Weights of a small GPT-style language model, trained from scratch on English Wikipedia: a variant of Adam for these matrices.
Each number is 50 + 10 x the weight over its row's rms, rounded and kept within 0 to 99. Layers, rows and columns count from 0. The size before them is the row's rms in percent of the matrix's.

# gate: layer 7 MLP gate, 1216x448, rms 0.0384, rows 294-310, columns 256-319
# up: layer 7 MLP up, 1216x448, rms 0.0366, rows 294-309, columns 256-319
# down: layer 7 MLP down (transposed), 1216x448, rms 0.0366, rows 294-309, columns 256-319
gate294 099:36 31 53 43 38 52 39 60 49 49 58 35 55 50 41 37 53 54 43 46 67 50 50 39 35 37 47 56 48 59 47 56 65 48 63 64 46 63 65 50 50 60 55 56 62 35 61 38 59 36 55 46 47 50 55 51 44 48 53 29 62 47 77 30
up294 102:47 69 66 49 48 70 50 48 47 73 44 53 52 54 46 52 49 68 47 48 50 37 45 60 60 72 40 52 73 45 54 46 48 44 48 58 44 43 53 35 50 50 51 82 41 47 47 58 55 43 60 43 58 69 66 45 47 46 32 45 37 39 39 28
down294 102:29 64 37 63 62 44 43 39 45 34 63 53 51 65 40 50 56 32 36 57 54 58 48 64 52 56 51 30 60 62 39 46 57 52 56 61 58 54 46 73 60 56 52 48 58 28 41 57 49 49 73 42 59 57 61 49 46 44 56 30 56 36 61 45
gate295 105:74 45 51 45 55 47 49 62 46 39 76 47 42 50 63 56 54 77 35 50 56 54 53 39 35 51 57 38 45 53 41 57 47 62 48 45 47 47 56 54 63 45 46 58 54 38 52 42 52 64 48 39 59 49 49 52 44 48 44 58 61 52 30 63
up295 096:45 56 59 43 52 49 34 53 47 23 34 54 48 41 49 58 49 53 23 29 25 52 48 55 51 49 70 34 61 48 31 37 65 60 36 53 57 66 62 30 47 47 43 23 50 41 52 56 69 59 47 44 46 47 43 53 48 62 59 57 39 49 46 48
down295 097:58 51 54 68 53 52 64 53 35 62 61 45 66 59 48 41 28 27 57 54 83 51 74 66 68 52 55 53 42 54 68 53 61 44 50 48 53 49 46 75 43 55 54 42 52 61 37 68 43 55 50 76 59 44 19 33 52 36 63 48 43 48 64 36
gate296 096:70 49 59 31 53 53 53 42 46 45 65 44 57 49 61 54 55 42 55 47 44 49 69 27 52 42 50 45 36 70 57 49 62 65 40 48 48 62 62 53 59 43 67 54 45 34 38 50 56 48 42 52 57 41 46 46 35 60 42 58 49 63 29 53
up296 100:42 46 49 64 45 35 53 52 44 52 33 41 54 55 50 44 37 43 45 55 45 41 46 62 52 46 53 49 60 45 61 67 34 62 46 49 29 40 79 47 47 47 39 68 45 53 52 57 47 46 43 38 58 55 48 49 61 57 38 47 50 57 46 38
down296 099:49 71 37 53 37 41 46 54 61 42 57 51 50 42 36 41 68 60 29 48 43 52 20 59 60 31 58 53 32 43 67 71 52 48 60 52 58 46 50 65 34 58 51 43 60 20 61 50 49 38 59 52 49 54 51 49 70 65 47 60 37 55 21 54
gate297 070:46 48 42 56 54 59 50 59 34 29 46 39 50 56 50 67 48 43 39 50 40 42 53 46 55 42 52 46 47 48 71 52 64 51 60 30 41 37 50 52 33 62 60 56 48 48 32 51 57 50 37 50 41 39 58 47 52 61 43 68 38 58 64 55
up297 086:39 31 41 55 41 40 53 51 46 52 51 50 69 45 48 37 59 46 15 57 35 67 51 47 37 59 44 63 46 67 46 61 57 54 60 50 53 58 54 36 34 39 53 61 55 51 54 52 58 45 48 41 38 34 45 46 39 62 48 43 62 35 40 41
down297 084:39 39 50 58 39 54 34 60 50 40 38 52 54 37 42 60 42 50 51 52 38 38 69 65 31 59 67 46 61 47 49 40 61 61 55 44 59 30 48 63 64 64 52 69 40 61 57 58 65 41 48 43 49 45 50 52 59 55 66 64 73 66 63 41
gate298 107:41 58 45 53 40 44 51 62 36 36 66 49 48 62 46 33 54 49 46 54 30 54 48 45 63 35 66 71 42 63 42 49 47 60 43 55 45 55 44 67 69 40 32 49 59 54 53 63 51 50 55 46 45 63 53 50 56 45 54 41 46 40 55 47
up298 103:49 39 61 48 41 38 47 58 42 59 42 53 47 56 56 43 53 69 46 52 53 42 45 55 52 40 24 61 48 43 35 29 53 56 67 48 38 47 48 56 51 56 53 41 59 38 45 53 46 56 52 39 56 58 57 57 41 48 51 51 46 50 42 44
down298 099:56 54 44 60 41 44 51 49 39 43 28 68 42 55 41 49 36 66 43 52 48 29 65 53 54 52 63 45 40 40 50 44 53 58 77 20 64 50 37 55 61 63 55 39 49 55 56 31 40 58 32 57 40 41 57 59 53 42 59 50 42 51 51 50
gate299 108:55 42 43 50 57 52 42 51 59 25 64 45 49 57 55 20 56 45 59 28 50 46 64 53 47 50 50 52 41 42 58 68 46 62 49 48 58 44 41 55 55 50 48 59 60 47 61 59 63 35 48 59 55 39 31 67 46 42 62 57 36 47 29 43
up299 107:56 40 31 56 56 39 45 61 59 64 41 39 49 47 49 42 54 49 51 61 43 46 73 53 44 46 64 65 65 60 64 63 53 47 58 46 44 57 53 44 64 46 55 43 40 53 63 61 50 46 48 34 45 39 38 50 54 66 36 52 43 48 49 43
down299 105:63 51 41 59 38 46 71 58 42 36 56 57 55 53 48 45 39 59 51 44 30 57 47 29 38 41 50 65 57 42 57 50 32 40 54 53 56 34 48 51 49 49 52 51 46 52 53 44 50 60 45 44 53 55 56 51 55 48 68 50 68 56 61 32
gate300 111:56 52 56 42 44 43 73 42 55 61 35 45 55 61 34 56 35 44 63 27 58 27 53 59 41 34 62 31 50 54 56 55 53 54 43 42 47 40 22 26 39 43 47 52 51 68 57 36 68 56 55 45 48 57 28 52 57 52 42 53 47 64 56 55
up300 103:35 44 53 41 51 42 42 47 53 39 66 41 50 43 51 55 61 63 36 49 53 53 61 36 46 32 60 53 42 34 39 57 50 45 48 55 37 52 35 56 40 34 54 49 51 55 74 51 45 46 45 48 45 66 39 58 46 69 37 57 56 51 61 58
down300 107:35 48 57 38 35 51 49 65 52 49 54 44 47 45 44 53 63 48 60 75 61 57 56 54 53 53 38 55 30 59 43 67 51 27 44 72 37 45 53 49 45 45 51 64 48 53 41 56 37 37 45 54 45 75 46 51 53 64 60 48 57 59 38 44
gate301 102:57 43 52 54 36 48 63 42 38 65 66 48 46 59 63 52 46 40 52 89 59 60 53 35 43 56 63 60 57 56 50 74 56 60 49 50 50 56 57 42 46 63 49 59 63 42 42 51 43 57 54 72 32 54 53 57 53 39 30 35 60 47 41 50
up301 103:48 53 31 50 53 49 58 40 42 45 41 64 40 53 48 61 39 44 51 59 61 43 31 47 49 46 41 58 53 49 35 50 43 50 44 67 50 44 40 46 55 49 57 46 26 68 34 55 44 33 57 45 32 60 62 62 58 49 49 47 71 54 50 42
down301 105:35 44 60 47 43 60 56 59 47 46 48 59 59 43 42 44 48 58 27 48 47 80 81 54 43 48 60 58 60 52 45 55 53 46 57 46 46 61 65 53 34 61 49 56 49 45 68 56 67 48 55 41 63 57 45 62 48 26 41 44 48 45 29 38
gate302 100:48 54 55 48 50 33 57 52 48 56 43 44 36 58 66 34 45 41 38 51 57 42 47 46 39 44 58 48 44 43 54 50 56 50 62 39 60 51 49 40 53 68 60 64 64 43 58 30 25 44 51 49 50 29 55 50 40 52 35 42 50 52 52 49
up302 103:54 44 60 54 44 51 63 69 38 53 72 30 55 50 56 57 50 36 48 70 52 54 49 69 54 41 55 57 70 54 48 45 38 61 54 47 48 52 65 62 48 41 49 48 50 56 50 59 42 47 43 62 31 61 47 56 40 66 53 53 65 57 53 60
down302 103:44 59 72 55 56 47 34 49 58 44 47 46 49 46 45 41 48 57 58 59 57 44 42 57 34 54 54 43 45 51 46 32 50 34 55 53 52 34 64 49 47 47 49 47 28 41 46 50 49 54 56 62 12 58 51 62 49 62 43 63 51 28 50 60
gate303 097:52 54 52 55 45 80 54 47 50 51 45 30 47 57 56 29 48 61 48 55 54 39 58 48 37 66 43 53 43 51 46 39 64 51 76 67 20 36 54 51 35 46 34 44 46 55 54 38 48 44 36 39 41 57 49 58 62 50 41 52 34 51 52 52
up303 100:35 43 47 59 44 54 47 80 52 49 38 36 43 46 41 34 47 58 52 59 63 54 56 55 58 36 33 39 48 58 61 54 53 43 60 49 43 48 57 43 49 38 47 50 46 38 58 53 50 47 50 83 46 68 48 57 45 53 46 56 41 50 73 35
down303 102:58 58 44 48 44 48 41 51 37 61 52 61 27 55 51 46 48 66 53 39 77 37 50 63 36 63 49 44 58 38 48 42 46 46 43 50 53 51 44 36 56 64 48 51 58 57 71 61 54 39 44 34 44 64 46 55 47 47 48 52 25 61 69 61
gate304 110:37 44 55 37 43 27 30 44 54 44 53 61 52 48 60 21 58 59 47 57 48 42 60 46 63 40 37 52 52 61 50 56 62 48 51 75 50 75 64 37 48 55 43 45 65 48 58 35 58 50 58 38 52 60 45 43 33 34 53 38 45 55 43 35
up304 103:56 41 36 66 41 50 44 63 48 57 61 52 50 45 53 52 56 44 44 62 49 56 52 60 42 36 48 53 54 53 37 46 59 46 51 42 53 51 61 43 45 43 49 43 29 55 60 43 47 55 50 61 36 65 44 55 56 52 53 36 37 60 50 46
down304 105:62 54 54 53 55 57 54 70 43 47 56 49 36 37 48 50 51 40 61 44 39 35 50 47 48 61 65 62 54 52 35 42 50 49 55 55 54 41 54 46 56 53 33 68 48 31 52 33 42 47 63 60 56 45 59 53 39 75 45 64 74 63 50 62
gate305 093:48 53 69 50 41 49 65 68 43 47 61 53 46 51 54 51 56 41 39 49 52 54 58 45 44 38 49 40 64 52 32 40 62 42 64 60 48 60 58 58 55 58 47 48 60 53 48 56 40 38 38 57 50 42 46 62 42 58 52 61 41 45 66 53
up305 094:52 40 57 55 57 50 48 63 41 50 36 54 45 57 61 51 62 51 53 59 35 44 52 46 41 55 47 52 44 24 46 48 46 44 45 43 51 46 53 44 48 59 63 37 46 49 55 47 46 50 53 46 42 60 57 43 29 56 42 50 36 43 31 37
down305 097:44 78 70 46 38 48 45 46 52 49 62 50 45 63 48 46 57 61 57 64 39 69 65 37 63 62 53 66 25 38 59 48 43 55 58 57 73 30 40 56 38 48 58 49 41 40 41 53 58 60 68 47 50 49 46 76 45 36 56 37 51 45 55 57
gate306 077:38 23 43 45 49 42 60 49 42 42 69 64 48 62 52 46 69 62 60 63 51 54 43 53 45 38 48 49 45 62 47 47 51 50 55 54 37 50 44 56 43 62 59 53 51 50 49 54 58 41 64 28 55 51 59 46 61 34 54 55 10 49 34 35
up306 077:66 83 69 35 43 55 21 50 59 54 48 25 54 55 33 36 36 46 46 44 43 46 73 52 52 56 54 44 53 37 47 49 63 55 53 58 51 43 55 55 54 35 36 58 53 44 53 56 55 53 48 60 48 53 45 69 40 60 38 54 59 42 49 60
down306 091:61 46 67 46 35 60 56 58 44 58 55 42 60 66 65 42 46 57 55 47 37 54 48 56 63 46 52 47 60 60 34 39 70 58 65 50 49 26 57 47 43 34 42 77 52 45 59 56 56 55 54 63 62 56 23 50 57 47 49 54 33 34 63 38
gate307 106:50 39 52 34 46 60 51 49 60 51 74 48 41 56 75 36 58 48 47 55 50 40 53 34 46 54 40 51 59 58 45 59 52 56 50 45 53 38 65 58 60 63 57 49 52 61 50 36 44 46 56 69 50 48 35 50 56 54 51 38 53 48 50 51
up307 103:51 49 43 49 54 50 63 42 39 45 35 51 55 36 48 48 47 47 52 62 44 42 48 42 54 44 50 55 41 44 58 48 57 47 58 44 55 48 35 60 58 53 57 70 70 47 54 34 79 43 69 40 54 73 60 51 46 48 58 58 53 62 45 43
down307 104:53 43 41 54 60 64 37 50 50 59 56 36 58 58 44 42 53 50 50 56 48 49 53 64 50 42 45 62 38 48 78 61 55 38 50 42 54 39 52 54 50 61 53 57 52 41 39 56 55 59 58 53 60 60 56 57 37 45 62 66 36 44 43 44
gate308 109:57 33 53 42 50 61 57 59 28 51 46 41 43 47 49 53 30 44 41 46 58 46 47 61 45 47 51 43 65 34 42 38 42 47 45 46 60 57 61 51 56 50 53 52 40 32 61 68 33 58 52 44 56 42 51 52 59 41 63 50 35 56 33 50
up308 103:50 44 55 55 48 43 47 29 48 35 65 56 50 45 33 43 59 47 59 58 37 60 53 48 60 56 56 55 35 64 41 49 58 56 57 43 73 41 43 53 32 49 46 62 41 64 46 40 57 61 51 62 51 52 48 72 63 56 58 41 35 43 47 45
down308 103:71 50 43 51 54 55 50 48 53 53 57 46 57 62 47 60 37 59 41 59 62 48 55 37 65 60 58 55 52 41 58 62 46 66 50 36 55 43 53 44 60 45 67 51 52 55 57 55 59 49 74 56 59 48 68 50 58 38 44 53 40 53 32 54
gate309 067:42 63 63 45 23 51 49 69 40 37 50 36 57 60 49 54 54 50 53 70 49 47 36 55 70 41 75 47 57 54 51 48 67 52 54 35 45 46 46 42 59 41 47 54 50 65 43 52 54 48 45 55 50 56 43 30 51 51 37 55 44 47 40 46
up309 069:64 51 60 30 62 46 53 41 63 49 63 49 60 70 59 44 51 55 41 49 59 68 60 45 34 36 43 47 43 66 54 47 52 55 51 61 51 50 55 67 68 51 46 60 57 24 76 56 47 42 57 47 48 56 49 41 62 40 58 47 37 52 44 53
down309 083:54 64 56 14 57 55 29 51 50 40 55 65 51 70 37 40 50 67 78 57 36 66 44 59 34 39 54 32 51 51 58 39 60 58 52 46 62 45 52 49 56 55 41 68 54 44 60 43 42 57 51 44 55 52 54 39 57 34 62 46 50 55 41 35
gate310 079:72 56 48 53 46 44 37 44 38 48 48 56 39 48 56 50 50 55 48 50 49 32 61 38 56 41 56 46 49 54 40 45 47 49 47 43 59 59 47 49 46 62 45 54 43 55 65 32 44 41 50 52 59 48 67 58 64 43 55 46 39 44 57 34